From a checkpoint of a small transformer trained on Wikipedia: 6919 steps.
Each number is 500 + 50 x the weight over the matrix's rms, rounded and kept within 0 to 999. Layers, rows and columns count from 0. Numbers have three digits each.

# down: layer 2 MLP down (transposed), 2304x576, rms 0.0455, rows 878-913, columns 0-191
# up: layer 2 MLP up, 2304x576, rms 0.0508, rows 879-914, columns 0-191
down878:453474434509509444498517432436498472427478445520458464515402451468434552567465467380476533500498506410555458531509611493455366552622504598515509540439521545561537489532432541542449436467432549573587551510488516507504610472520501529461525527542417571547539587494501410514604432495459450447490623482531555486431424526476424393588498477497460541544576488541506493588479514389540583430489487585572458499507467444524437590422701462521625482482538588478502478485476462481494514405481506506447429532534505489515423483494554601527494494550459491499562492509546414429538466431521536497
up879:540531439554529508413445459437517470511543506506507446623481463498514502508466451476559561384558550530532484543540504497510479434478391434437552459482496493469476534523514426465530499461604437500466500522555570485510494436573413534476527468509428409530545427474446526524534489448478508438449449657505584479449540419484525543533559370482391438467467488474574563497571517446632464544474581482491529628480444505428627496475514530501392538478442503511547524540489403584544450576548604525465445515504519536438488574513479538482458570571480409437468625540615503496437486576501552498
down879:462478478492580420559497387540560490475513510514420371534454549576488515466508525442567578669430463477509392509494561500537498528565492545556540539507475514476600559507481601536491524455470479573505446458540542603630576599538550547459471603538556487567493394548520464548478516569516488567422498542467546551499576525447577560440529496438548499604505490380521411467516448483540465506444506652580493509558429501589505504506507501542461452587476522543540558506521579575492554434567543535463508530499452540526447607463567572478535501398517375450564552515510546413488480508514557564
up880:390442536476540589511423529556475529521478524652538415539523438459474411485452581454483459535415507506434468530453519499409505434451497472536455518449447446461454502459446535469463559502426519520450510468434629544468541487539538611526528506499505538587459511482503356502494532506473525411499425427550489446486466508505534479449461513453516447439547536484501508560476457441492517455438498494579550436448487483490522471549461459525481475561533467523513505522493503521500537531515461604472556472447486486522442546574441413549543591424498453458526458523446521382510471568462559558
down880:525496511467429443552483490569472527462512491516564511473544596473564453494499490519469485488475501461495453488480524598608534480497499454489520510496444574487618449511391447473502412507530466469483425510508440511494505452420535522495397576476412521502448560543490456567482485562556542443533538400465489587527515499533523493491592524478562478457491489502535469528435510551493509473415452547506526448494504439539516479490469503392556499459462568495553555440487488488537486470493434499568512573491533499426495413503448448489421474483505579506487368544548382501615510547533422513
up881:483510484522422562558511461506528458535509516514501423475498545450480437487418410550519494420551535451435484568538417459524548419546540377436538454421486416569520523444479445451513490407563427507410531511524470385437498572432527468474542472476373441600498550484520490444489475430534610414520526442475621494367564515493463437631537554483521510464462496522592526523593523546608484530423482440399440499505413456390566499538482527521415602514539501546528489533457467550515542593504637592578503395507418475479439464573443487463410536560416538578459561618410596467511468601480541441
down881:568488514518444544557530587596555518524492432519463476596653501464536520533519544482459433550412496434514535434455454478412484499532534493447520539497562544470516543493481440461474460567521580376541412426468556492534513545547549570555553458536518488478536480508509577455483628504438477578557515479437385471514598523557460473526485402517463564542581509479504538434544390482556435503526489515499585574522495534597510531540442482477452546552471541548453568509630499556478514537461413589496522432506405433507491472477504532526523442560343623440452419448537462519519515524439582479
up882:423591412579454489460529506473490348478459467497480546537485506417452507411517533495480568557454552491496486443496539423534430524560484527537528414537486483576423549484581494516592534492530526538499495493473520486452509432462481480526526467476577533519480491539467501488505513473510488508464494533516502445482527474519466429574457442553516399564498445494502526470607575648547431536521433499505501495529423515416480547573454507499502529505666489485581432460406459477448396503537524458502443537554454598436563476519568427524548498528484517468564473552441478544518516493592480527
down882:476457553512518458509540570625498508472409510546545583512509487516494452410468506474450528536502525448517501449476438416520547483450440418515534506436401497590539460500553530502470528484458575495491475543427427514510514435473582497501442582435521531474500447515640591519521575586548548539435436512562510453533552494534441424536493543527452518497495507432530492430497535483523509509525514575424497531498476549481442615523535453427546506585465541566468573510409473438539546509524486476483465523536541550487621544419544449532489357470483535507525494453549434543501528523527442566
up883:579500504548592545391497504485489534429491521434521473504491592495481476449594479445505521543531498573420522502592508575559565575468506527500567477468528553551445382418524441460425456538450498539450513449567573481421548472557534523485515532474502537492603518485495403445488503464555577495551515525491575534570512476417491503484509476595424415457599574483566436532498449541551489526465500516543485523573474545489495592603467544607490409493500415466468442478492572521529570476458537391541472554511514462585473508524493510479532528515448486497525540398540504570506449474424525531
down883:498486399469443484521569534507476457553513516593518527548533420495494529528430426539616466509515566469547453457408513425548540583485637461518541505595479484517481534495456488500530458527480516482463509531466468507495456590500542460526611479511483547492496515412465505514476478520565533545425422478478483411444496550538512560501501536558658515489494512494446544469459473455494524476456540538445474441556533470512596445528509494495486532531470490604451463466430470422506465494534558540545463529487535565444517429512534551471428510431535477513550510513450473455522459469552528538
up884:428484498470421483463455576488562477475534435480592502494484435567590493523479444550471441473483441548562505435465506607479463486484470473536479416497552555467439567498511472428512547467552526473382478499472491415479438568486493402452528491573555512422531501501492468451501449448512505514524458454509528567482551479559504549514551525477508454449405535438518486494465519602575549436562457447487484572576511583457516482480453479487442520497435542548490491425475522563528521520559516425474560500509481510490519465487553522609621466491449510478456472476458608537549574490506558625
down884:486502560536447531535514463434509457503510515498508604464480506578508452525503465458507464418576463516528579514548520428549514449535396482476461459402535523453494514595552450487519521497456557500492471496544491501522498538550549554517482500570564547562438523517443519465527496529462408632556433578576556487516475476487517519414460422409493401468558556464637515470412536475522531442462523473571487491482444457525467518503512461493492486479457547504501453437472525513411577490450521505433552527515485467463524460525589553507487471500473519471506528411475592513492479499475504528
up885:467514469480498483394455514420498424564478581461437491433488474441533427501480479446435433490489609464453595435579432548479520488465510547582423447456524491507558463500482492497424541471423482504587458455551588423471586433513476520536582501475507417407519515581395556406499462507395519495508521476562470530493471524516559570449513474430600523478508558535430498420451552609480556512535501545433538434515403509475497518500506480436534481475553471510494433459486513547438506546580541568557450448477401529575479540482529463555491534549516564476522457528533528450415469521579476497
down885:502570463396458494549530380424388446435463414553548511429505449497361543497511474497430611390525493566589488469494390445518516454473550502486519433418527555500483555463462556455485495442491529420461538439521465541549505544426534531544518441517453458568609481475528446456521486551597405547498524529503575459554481502488505529556569545532517375468408516411565444477517541574539617522564504522464532517431508586444572414468599467454520497564529508587440569472525461494535573471486559499446446528543509494449537478505448515618638564521556511490467493571447541433472477544457495469
up886:483465493489504504541473582438474422526508475471502488533590439423482430461512502377482472490574583485495508492497526555518464450478603493513534479342615372546553464454501511519536543499463336553526556477487460481510483453570546435476546461324503420546559432643443514481528515415456543428548520509487452475518501481488558401490537475538480440417554483587493483523488449547552507515506525567489517523589564529576505497527435437494495515537471552526524515595469516524434499502453491577506444472453484470430464517443482590584603447491464499538372577519458552512494513446452572526
down886:501464503446479433585506418475464562527502569461530445501503517435514488575431540631401441558393472518492468582563414430522507470537450445447570498427549489508573490522478435586524474518515559486504507544548518556568465492489521569557467521440546454507445467519535556542543584475457468531487489454451458557562445557610501492404496479534482372464443469499556537438426492430475602537509392477510603472589423548602525504580534459455521521513496555492521437523382581572532446495567574459544396531490447485471449487521461512436518564508454453526539431515620444539329585440554515555
up887:457447509426586480443413555521538494425444428494515395503422510460519399434458604488580576534530544528499546515517499526436487456520550530560521475466495488498455456502491438386502547547557526472531516510582544492436516535465420557530515489530505457524512542508402478456586555490540487542470557456408594468503573479541411498492440433565531465529506560599439458530564441552562421435551600360433506553496510471524431419517547574531515453482559462476585566560497541522457476512533612455467465476494487460456482369478514481503495564599420578543493558574511430409475504613463586505
down887:469441506413475492501445432368479624441559507390465481420487400446626496531470493479474510458520573456562462551549447480549497602489587530516594546516518449486539486576500428529534494525499555460449476541508393498469448485426539439528561533463447507490506579463476583525494439427501545401507528522453527485388597455434442436436534523528558424466504518598592581430598428369571545493466392466493490514433534494499500485519543504518391403506498513565458458423463484533468489474630467565551495479540458447501426452496560501464383550499573409439391493501497502516551476542421510445
up888:477497462471525530505462584462535446588504487545477581515491515500525400597468577514521516602421560465546520545393481459450461551483570504462458505613502496540539478517553475504479512484419471465456455507456517497477600451422515531536496544548503568468525577542438541467521496523523433461532531495523505418451493514528527523553594512476458531564472550414439534650480470597471443559554432528509469472537466529507507438543506472469508524505511413609463545446555547502457524590534483497611404459480501573456579429464505528514498480501475514486577469496490460430461476548531509540
down888:474594463505458518532551481440473556490543440537527456475559510542576504415466482462563543535636505427509475461532467423587439507454426507415448504548561519520563480464535539534556651515479499552547571526599470458451497441452423441427480421412440516507487533361459461533540452550446504588539467553486517458532494521517560490502537465564441502515460427534518515489540518522608453530479481595529532419498524495439386529411485448468526440445545597471482459485423493364529435445415401421511414489501537486500504550465422486627494548553552527570516473470510392471456531453563521476
up889:515475583474544498484472556490531468487539512476463578571523477496475449490606575442606458540531523572517460523560453482525543446565538521576448493475566438460377483479451526490490536481630468417531439428539465478528412597527537502386494504454457557514558538487479413606505509395617478386571449440493547462496421477443446509436509577616401477302487527421513318441517402497537478553483441414446556620455471531481451445382505485491531511516523481506467498543377416567446446504524540519506454526560449564482471545449464513533615507498569487520407470461440580439504497472381530566
down889:508484475511427533557550454469588495472497472565446504567555603482499387507548420550485529445458512454519471511465471566502569494497416439478511410583517544411635389473511501496499559451517613423508493518495431463572500421474634437512411470445538447517438566465489556398506570549504419530516587528503483559509567549592537521629513451460579532572535520487484355456417491441440468471488523446501478450565491426484526627493483471528505541475470466501478595491503583535433489486561501478429519512511526510532399480432496485494586530547423501513559469613470566554511519593563391403
up890:552520465587558528489392480514452562543473499504491441580419531448456435600452483479493537424524479510492370493470462500578413531524492537594511447451493521493645392415577490492507488458503499458483586468594455492524451459491530440483478472469442460535547435482402356499524558548443520465602493420522515478556501505450519550526484500549401504465519437466504422502494510437501483544600452537488517473488492463587446508479502499600504467558467460522495467484587443498505498548470507576473474429444432477433445533499481426564475512572467495566411522538544539575498536564512576426
down890:416467476443551490471509588377485455536446489506543534468485540548562489553446544563522493548491463478473531466552530509516520487561468554484524477458479523463472490547417566503541504456496450487439505544466592505533517528437541537513533530474471478416530544475466484482442438530457543395500433448497483501463375467504632528506524455507543484452497525486478472578431457527465506506477519524492504439397528465498512542457539488496522447567490562481362513437518559502516582406497491482532424587510561515408544437616448521504472532496482565505467585491430523517498486534622420474
up891:495566475477505523511450527461545529495522474515487438569584563519413400552475477492550603560497526553551458523589519563445414537501525556548613511525503542448564599480515507498496523518459657385536455422480508402545523494570417547542558502591471593505427447544462521552478434440492518557551518511446572435450612460452423409479546434492512455381498534527500344506512474506512497609629403501591570457494446530604609397524527445552506412537445502461522441518569488536447505532525458495522465545579469532535516357461431479582510490512372452495597668471399546444525473475532509558
down891:494494446500576485462435524509577555558480446509610509528532551584432447504477450528536484563490509471503491463401469389510412592480420446444539521471577496466566524521575429473441545494561477427436476532564433547449483455432539490477522449432463528442417465362483493556493469548601526545490535490520513482577431497432498514426458437606548477431532513587494496429512496539569462494539483573540504510514548482517396542486529526377491441488505493482540567562492558455449570464506495493484397437534551517415531425492533528456490501365445408462534386617593515557449486411506457465
up892:557480522475554452546470559516478425567480517476480519477511497537502521548447574526528473577511491526540481461485414461499550499511452494515448456549521553499478474463494428519525484476552476524437483465536477515476494425470486473453548483519552498535494427510505479490520526597533530491465479478442487418446472451506427451522473523591525531438570427528491506492494485518493494540477496453522456429614497482433483444527458499510494529486511543524497516484487462506441527546519491494455440477481558510521454423503555476487493514498427462492581505475423574432560514465481551479
down892:448538602510479411512467502474548586463467487556513492519444540548477508558501471527530553501545497493477520517491513441502470467458539518431546531468465529543476496535492546535494510559516536598537505513533536456535505538439502500480458536425503429508432532505447505573454450418570548441471534548525543544539508537496434539538508471584521553592423561553517511474541542474503508438532541481498474488474459478456496496468528543470449474449488562526530513558496520499561522509526558537448495406496497469465437520452502583473506481524449545503491532492535440454520466550493498541
up893:446554544545571516486462401552487547526475591588478543534628601532497474511539542507523511509431572548451483509481459481425472451476444530500423436427563488514442535424516467447476553482462457453547426419466511472526537492553467473515522456513520382565480469495512515597475475467425581502535427486532442492510493466519506390550500479539485526571558557538653488419488529567552432511516591527391521488568550467555437580512469533529498471403504462451471523591560585430449529544573518374487393417452424542454506453350454482476532467590581597490558510509498472542590488476476522472
down893:614488623480457561530511582465543424528433465483541468567428471397426413573472531572504495479448531511518569466461501535404518500578578496524551446670345582519569446458473394488576546506545580419457570484495472512550460545523479528543532492582640500581458596608512527444495546586492510454443531460487484521533487514490502525545465488540526464558520490541504396501472478340459502514558461435501492473447540487485566435469446497496373539542481449528510534490555557542520445639520472488526528504442437401463458399582457466497494485478487478522378443480436555525454470512390492513
up894:496555503448444507507489474453485528531429438547432506500503605577568474572526541455516555478438456555436565370546523544439421579319525467526562446489640506538606472434413487369544464496567542565385571477457451466402536424535573627425553492484504446509449445459581446488458432419503589402518523468538613472456525472508485578578462511508483510545528537461540458501496477538507569536540484498479482574535445511524535537548489421500605480453446463452598526461530462469640523428597571507459507405433566526495559488509469474499465511430521507551519574569463559488577449545455560482
down894:495486481438466477584531453452452440535508469451523508605568552508482511557562436515548404462475481466500519504466500404501492602442449490515513523525527451526487441462565535553572550459585449425400486549495558561570544417555479536484427601427454438454478548517471384422518487522477662465507486544459555534351547457448405454394507641485550520509437335436431526570502468383416498462479432480502579456536581550480536535545530501495492513477509492533574532440501531532482522567471506543573472505626462462557537521495558452604457484499485424519510465362449567504622447386514522423
up895:495473481587603365438496424575541551422485393488452468512482484562500560501494592515471543499551582497377532503531448455516462440493535554359544455542497512528512498392487432475511561482462560493403494482508571513442409520415579557512487414410515542339509495538555569569631448537510530487482370538480464454533516480463432516598486445566489509418547545379597497464516502488459492502533551476429566554551545445505569487482515467501512603594475516602436526525439454483496487495485495502530482566428436531485490545436530606456485513560500502488607505558475508551523492569449589478
down895:538496454566529567534414564552484446531466492439514477498442447507458430542533478549524558481560554471482484503506481537516473502537496468513561483466510533528508477579479549476535480594544535415502454440456668457478471520515448497517539540489544489512609547497546491499467463535512473308457596496545526535421502498456555586552442527469461511467408409421475487511560477364621574489427540561659496472482506555435438482499446513518540565478536490494530491452525534435582550478471585546587510605480423492578515476598591543474514443456503443597463472560437530515590431491519495558
up896:459480419575555537523521539470465513449469563519519516493435529482436404465498541393470540494470441442499519475481571552512525548434465438417460463433570506438545534449551428540543533467550445417517541435572451504559566451453536573493515398454496572442520465462429397487537482434529460538500391489520426493538468480565615521490511498543582505574513543490522490531407446515467438501455440487525460454533494519491551480543501504516455528457527367487452491515546528507506552575522541547481543554498461465461424520510492593502607519528512488489484458477497524513486561523547601456
down896:544520461544480522481504551488522483474553495393438570514436542509520551450500461448594507448469452503500549440472563621481382489542426458520502521476540500430440437424502439509421520518575524475428444485512490553525490445475593512493475519516589510505517496488513498492612622519476374453481481445455513525597426525470569434504527550491568546506473533406523491510526520488442551465447464417494548453517481531549535597530489412478536550537522455534479467453468489521419504482406492569548533611540435524450452529517511541438505458497464456511518538516555507644452465568506499476
up897:442464524516608439482440519443450393493538453504562553554460535436522447421486582534478489425493527492551520434475479599508508576528512440481471490566540444493533464503511483525429487502445512509490474462508503482514555506559513456466454443414490511428518600473501538388518554530496526377406517445471466455431484465489518416476607527446489545463517423449480429558477509503486491517509537485480502401543476530512512542503551591546585446487477510486515547470510541551444525475573508425509448596413455542492518512528469509491460554522477455510458526477530504499530517418567510458
down897:531496588446469571563528524550516559531442548445457560511456442525639613515464564492514530530448453426582513458498561517453457496513509523468483516416476538457557531422519549478424455520564495545537403477502519479500507472412515534428510570552549493505496449487435512487520502507480475544569480472502473565513485473498478535549472520496485525559496531436474483453432546481408546466502462510553469538518485446469444471454490437497508575458513472538462523482550524484521563492577492477440534515515569397533530457504510518501534440574461478604503512468459562516465470508440496533
up898:444449518526533461369482461516576526440580518505497467596406411563529518542469500543496458605514555511473448472412434544429583595474521530533551495501548429495521552446515489511550546490603590467520475469528523528527532506518377512479455446489510562414524485499483405505534521511466495423452501483362449549576554513457522468491479486531421485463442450495529461542530473492603383551497501453509532397495564580557463546481382516523567508463551451439559530576578503586443436514533503450445458458524492487498548512497479436570549597515570512533442560504567451499487545416441489502
down898:531461579414460564493531532561468526458453413561594570470530531517541526555545482510599539366514582502468513516592629562570599510499518490492547473524456518530491455510389548490459587494445454486419521496554496412409456486511443555496593447542465512499487504556547439492420515433528485512477438516477407488529584488496495470532497432515522358491448587508428542448383508422426548504433549563461401639436477510539557472580524639483455479591534492677574524491517587381603520523557456520400547453534481442531469470548499593571432561489498583491468550516481526504480518474504499410
up899:474553501391559439504459551434438428533475594502483422534498491423517485475479553509468542442534507487494535443515449474520501554369500508448558466519479444507501445384574509427517628502436502628493440420464480482432543402448485504535522473582506479489537517489528534570533460508496543460577530526604482455453530468512521485555524474479550566523487501556484468482556568501470503494460567542487545515512460627490454602579422583440544529449528554369461476495510505544448602482459553398478449515572549523443392491501466573505467514582476508520482638566579416477445491597558559542
down899:582446514459444561498452359452469453540439405557561527489478411463517497518478459512521567442482439555578459511489567458455453511431454534521460483436551452531535468466535469505465453452528457438445423494456540650502597478433578463521388533464566474497546497553516432489511395504497542520501615485405399520575461551540498443569437489512520461510524423597583537507394568547429546555550474448457490499613462538453541461449471485600494474548564599557515517487374581542421497437496417442509488544575448483516461472460531503506551511441560497555571561562473506465469516540584517455
up900:436462498492538464410497467420579579550516537544458534603511413501429481484355443489516554485527570605504448462476432545399563502571538509490513425518439494519523497492589486456468539497571561523481510465558625577502544512524525487461490478454466477532479476550536402560599431554458527455471517517513550474530470524531545575528504491554489506442454576499538519549402546482458543560489454494551395473500526466551482417470425499545561533591508481508584476561482517545469564554485557456521546601430536561579490543527481508536461470433509514441484607560426432392505481521439575486
down900:482482488602542552456566541450434384486546507533531589555445515470520584418573490535468508549436479480482467522514425536550536493464512456551552403496411495404468633449565496529499447490432479465563505532382507437557518501502473407482514473371421473474443521395496597445546498506559474368515527402485575544369532473414470544501609529506575556450621617432476482471526468550494540485536487584499371473478516512454491444474500478473523609559376533514448545489554508570465438492485497498483525466450428613512473589416492558449389498534592487483428425521487424488580524504416528414
up901:473510501399569516473418528542600566484532459430431541485465414360538519538525502516491485470417480440395485491389504508580478474468502482397567519536538512466439465403507462415498492488551392511469592489488561503592504554519564561487472541459400462500531558572428513436458481447497492520482503495527532508519534510541477491524594484538552513438573464543450443564433475570486500479497482464484482439470530558399438571458473472511489454479448443498512548481519546541558487478479610454512481565468514494588462522530488450517499481496525489490537495516495548499454575535437451500
down901:512523527508524464492588422461517561445415534548462514583461484466454518450542472477516487429521488505472519485484455548389466585481469562438479497526463542620443499432509460490573549449493569554441519528513430517526481540570516509568446521482586548571470508528528487487419518588495517526458494528583504598511478523432508480479468561550488432545456453475488532505454602457555465517423544584445437515403534466603459514527483507552443554561532461431520540572622473440485535442506377450428464532473534474506443461418534599584429479564455494536474528462497576526503458524513514590
up902:462459466537522542482517498533449472517496461462489488534509529507346418511500494519563417528493526681489543458519504558461489471561534537508505521433461470493518524585519460473446574471635445487426534482462554401536455498465474507552546405508415491477530465589506342508551499482520535494500483522548541496444550555457561486544539479494539454470485579473568513456499406486550526507515494474473515522431480536471546365498401506571470500510543538525553562510507465551534450516565505520530440578468522562489529467652495457505437463625467434561478539487367535471561481428446561572
down902:425520498534441526515486514442491477484514472473522557491488504571458512506512468445488522493549419446530534449499608598538526513496550434562483575453464593457605464530442567566463456481494451509647548473560456486478529464584407484403445532544414601467479526502557467435525496544621512530498431452570561465414451517481522558480560487502503509451473549523526459496503407457609512472483554517557414506493563524415535551394543489520382484382395558551500510470378537494438423452560453508562519562573562505466533441497462498513455424556466548501451540494472528481653570521494517525
up903:570471534578613486528411572547486471494519485509484523462509432535474584471475424567493435431553525434508450412509425548428463542487546558553489484460541504555539450556441565437452542484475493479541484472454538464595504564469388449477566473483460475489451539571475397434513528429476458356518468454498500463477560476514517461550489511487412509441581515433591442558527497510489440523499510592430484548498466542553587574369495464504548404487501435482589529520474449595532568503450517556560496587497493508508563618458452534483442519478493466498431597507509469585473569460507541564
down903:417546478440464517564583558535486505468498518543459556531525567537576443492486457492441463491496531507542564551571590514481550538434528560523553474408431524446476489540440483484462456417500503443517476577620491471428433331583494487500570529513413421512482568555435497543388453545499557584582532497558485457499421504481370480524530483493627636508455483527569496508530575446510510566472534450580465448427513566426527475522560580521492505506519505498561505517448447492493475401551538440443567526605536486541511538509499490483547425521418531429552588493478638483446535558608512407
up904:547492542508468455537406450439514522477553392516478465496547533470447506523490564427491528517468567565518588490447534600541503444506453421484459476538472487544488545530408525473474594534554497495546460426492559484480439486475523454515542484484478479465486413463523394476582453548463447469428441499458462565535438516472519530500516392483535547530501437479546508400583428504515425446496437469483518496507511568431508472514411503503582440479570478490469435582514468460470513504512546457426422512468436441486632521575448409510535549536481534518618491534467452477430474475434650513
down904:568584615533490514457456503549433497521391548513419497457481516531516455412643506541516596496503398492465483569549529569522356526537511491472548560596516510395489556407474508466377450446441524411546589582500480441531479521406528548494543518515602411487486488458481568483460508523502510535508524522482466537479521499483425497531573540520515446462506479569455577601474549531550529500496496428469561436498490499385505515541463503429546617547577499567473573561488403559519561524524486575466451454593493488560541474526538544453536497539542508496479500441463557565578491460420476472
up905:492460428484529553512479450478446520455513526513438414549423472367419479464520478507456618507538528461389483485499500449539436504460436519556484535499489393484509539405520521379470494470505504559504437458483468474500501575446507564537504517577467464459554434592507570554564533417485459345494550504484556439459531501410572549533508401480528355447501540503482560509456539503626482514594412483495501438517532406580514525590445494571389459386504436573461470422471473502534518568559629544376460480418604546523461410456421510450495358435500511498461443431539447570487480580543513553
down905:623448538462580617388533539506594499512455470446421419615524510549491412528502611489609392406474464503440537530481381522521474445542383495530411532446557517451465545461489490497457580504506548478511435485483461492513495498527492511530580559443568496445435546559537471578509541498589396581511522524542363463532513529442486461535477550445502479541473573563437471481509536449638479402541546410494426577487510530605483483563455423473492545425427512429455611459456576481417506426419457528507562552426539513438529654504522490469476450478436535527577478420475492472501448428559461436
up906:493430535530478461405525565521518503472483599477488598557488497486418411499518469533523493471508474533483404372560521511547477444424484379521499499471498561526489527493515483471413502530495372492463456419426526494517503560517470437528558509567483414506495450464434467436496475478479418530570485506450454480492495478501433412515562519496519514489525505540506589564487419557489435435528521507456473553489473439514444533477497557535480430478501551425581468517499423427503535522552582531541464504527480552540547519449432448590522381556514444525586576461459556510570551495437542429
down906:585475560553520446560531438551480508531516517488503513497495458442482552452491456488470467427480508489505453459417479448452534474483539456506564547520573416519532499496598452513560531572539568465468450470609588496502523515486475522544468504439470439551458514464532528561527481610558515505453498483453471492441528466486503538502463503579463482536419506485432489428477493521504517401540372511452482363465442524475517467542519535435496532508457518471557464529537473528464414559517545485472452426422453495472490396442525430501509609521517476531448465453500511493522481514527483448
up907:485507446556614459457522457505526514446426484426486420508517482398507398495404449549552519484544531529502492446517491511417528503545514444575500469499480397554535550484480476483587458529489457459443496497491528456528443521528585433501550555416476487568469498567449472431534424508494528475569594443449479462445464576528461439514572547380542466513471441550524534550532444495494441525520415473434547572482501532567556484588490497598521423481522452489552483536604590604509455492569439539508491522529488533367500440405508484522586546536480502362524483474480563403504439462365622501
down907:591514564510530444468435473411465466647514595468530458547584466394508579456588577500456498603489472480509430458470603520475468491529521483584603549437574479582483509475482462565458537492551442495493525514500574564572494530499591467496472532536495446584528496485591400483417513454575592330543444509545523554415482377523487423398482514506486526454641528462493498444510439384445484587506394487521503505502495542527421395562468533493533584437633498579515565522625470489563551545487403439406532464444520525552432577651530509541560574433448432459501531536529420524472438451429520504
up908:531462576572524456518483563506510502455558572521459476513474489517502474524493496516523527500431587513533494459461480470513471429496495531558507464522502354502490574434548488428534506439467529457609577428423478473532486449486483580491568431476542463513498472593533503483526540440472435469438456380551466527479558513542405446497528431468465410456483449396583528511610474484532490539514450439479528489438559558482581403605435528505457505425474527470491466570491565431505444532454480553506484472397480474551524608494472484507480477611480529521502612564485524529580449414487568461
down908:573483496466476541555535444451490474454445503522528448538514402507542528521447546490500481483473590531568486505448541486493493576463471467508368447525480473582490454432454537496480483463456420488524520481511463519485493517454464530507500461495525532510479473471415404504512526504499438500525456465469505489470494505469437421576526492476511604505470489414475420486483482578436543545469498540473564420527453491420535537395544470480412445470512566506498429499487472469474584516531413470463558422457468440451440627550534522410443556479446520504495458447515518533551585543503484493
up909:398460541489560510559553498592505486467488496550444480634501441503597445493517554421428605540572509541479507468548468465458427506584517487534473478429502522522578397449556409454494440521477498473433478485576544461622407516564431465478435534388580457547478489567441510547489568459534508418520407500569489508408496551464509454535527559517503520549430576464566539478612491582520527504552466507456485441505574456559457526486435524581455564472449512548504525494525431536550540567574510642512539487423489558543479502505444525490541486483565431571498490521565634605560534620496455477
down909:480527465523562582457561530455568501429557474403563571438484480462522375508528540378520440453506470477478521468469441518529540366565504545483490475413525581603444531472509473522458435605425448458459501485466541592488483533430589515590448493452547457453670548498473550418518471508471473504486495513416470593513513533555492545412422598517419548518495503515534371546440520567513521403466452452448492450542472643511502536454512420437484494482417600417449533610512512461497493486499502531513429521524554494566467457458546453441512452505476563498447544460475559600577514522455456574
up910:428469468558536594510468620489555516453526455565463503553494508523464532409389472490558484545494514498485547486452510419512438474472512421471568445468536528561541448467531537524477584482524497444438492494480565527472518508522460447511573528542533520463565503494480499446533522508494482457413518463458453506433458535494515523557476479513532442458445513389461463543474483542457486481470464544577447528448461518425532531449322484453403596434481456467520509612628545530478498578441507476503464610488478546487490467437476461612390476512475498538391550506448586441477485527515573421
down910:512559579528508563461531401572516504502432477571383475584475472504498382575530500512441489445459526452454457410473453465447436446433418469587445558594533532459515418446548453510545469493471495462542654465462547652570591474481534503481519514532528503410473586405489527506533421519445462523433546599552486448512513543624579441492509468469585529506482546515480504475422592465518521476500603417579548472479538388497636530597470485579486552602489539442377518492503443468563514516526465455503509518545523552431541481499513552513565591491510501542543461433522544529593526433529567635
up911:531562513553515424536412423470540570534541583447427475540560545460484481516448461465502554538566569535475576552585468524481540542505459480442492475530492537432569580490567514489579545523485480461571526451511529521552517525429492531530511502544541413498526504468510478455503460587523480532512528610465561456448530454525513582488442564465458380466557460463479542527527533466531484465564476472509508520572462561441589531535427497560492611482561428427468477531480386468424547620482553536424463468423534512467548501533460503530547545553451509530473470544541541547470465514511504470
down911:446422567521434565515464456546583552409505512552630475485480510611513510588444549565537579488511490590479478531467501495559508483494562366471480550518450515468501462540495493460373508491493473489453515530467483463491451469408394531435492534443524468482530527551563427569468480480522484454572401465493484457545560565432480370528551535511531545455522481489560422515469548513514569451466558570406488437477524508528503403453535552522408572532420491523511601417435564468547471464472475620459515492537473540451447418459465458432473507497475414489415436428464530536514522507515519529
up912:453423584580483515459456442579499475461562616616561478497429525524449425457509543495591524500534515403459378546502464495476468427529526448518405499483504477475541534481453451444579489419461627525468589452486484502460489506508417538565459492470431572568606549538520439556546415539501568531450517545504483472532521549583455477470489435539470545466423410498442482555492493510452546480569552475545513504540544440533546469602453490545545482599562458570564386467478502485530509476488520550536448507457532504614573507494404526485478528524439440525467662501502518436536434519473514471
down912:431456486546405566554528528476451501508479424586574495611561483515522511459609433468507500522576527511482538391501496448506503574526570500486478518530414478396444512426468492586531614452546443519592453555477493507584381527537481465438518441492476527493473522498486481511505527448419489490562426537474501464487548468480484539522423570513511547500450491448493569392500410559526418509513504538492489437567415560470511521456547604388484469505468513494492551467460493563483474524502540463567511556417490540461480405466465532377417471522435463464478425485547550544539412480475478469
up913:528552505497560477449456481527490535398550513445509503445484515473530477559488555562464591510540525465432462523484485525446505419470586466472508447475492564486510418427475467459459417547485562545426516499565551497561429512569446516474500513452395492452521584544447415414461478507478549451465449501447496564504509480505495437546471494511481467462573603515471422470482458547569530580484537479490500454482544474581406580505555534635527547511530472506498493551576531548494489504533540388506522554502469498514458541564421512611531484561500455556493540458453480489570546543535515477
down913:551475525568504481418447501461506547537543490464539554504551539630504514451511512490566462504528511498528496467434460578486462476557517555511482556567484532469504525475540503493482441512541463476536471571465492486611589545462523430547490520484536430514527392469530521492495515503492579564499470499549483539515389494577460539476531504456538504444558501444460538489404523484492484523495536542553470522520518463511454519549473474525539528524537523531485485471512537530518527428480468451490552624458578572497467527573491509436533385534506581486463512421556545534386500530478546481
up914:498544441479537505376381560527571489507490488610390558514483544464405489571489493490492542536515481414500507517541455533485478572516557465555540486472393497489523478526424592447586504566559499471452489507570456563479524442433430449629549496548531423429453470545428514553489515465443571448576458472479607440425517446494513502523522532512511481511510540536456604570574537407420406461477472485472494445500441441411552476497539482458524457552508479548464554490510490546490520513515564562548425443428521621555526540493440423609490407641517462484549605509548434603523491555491509463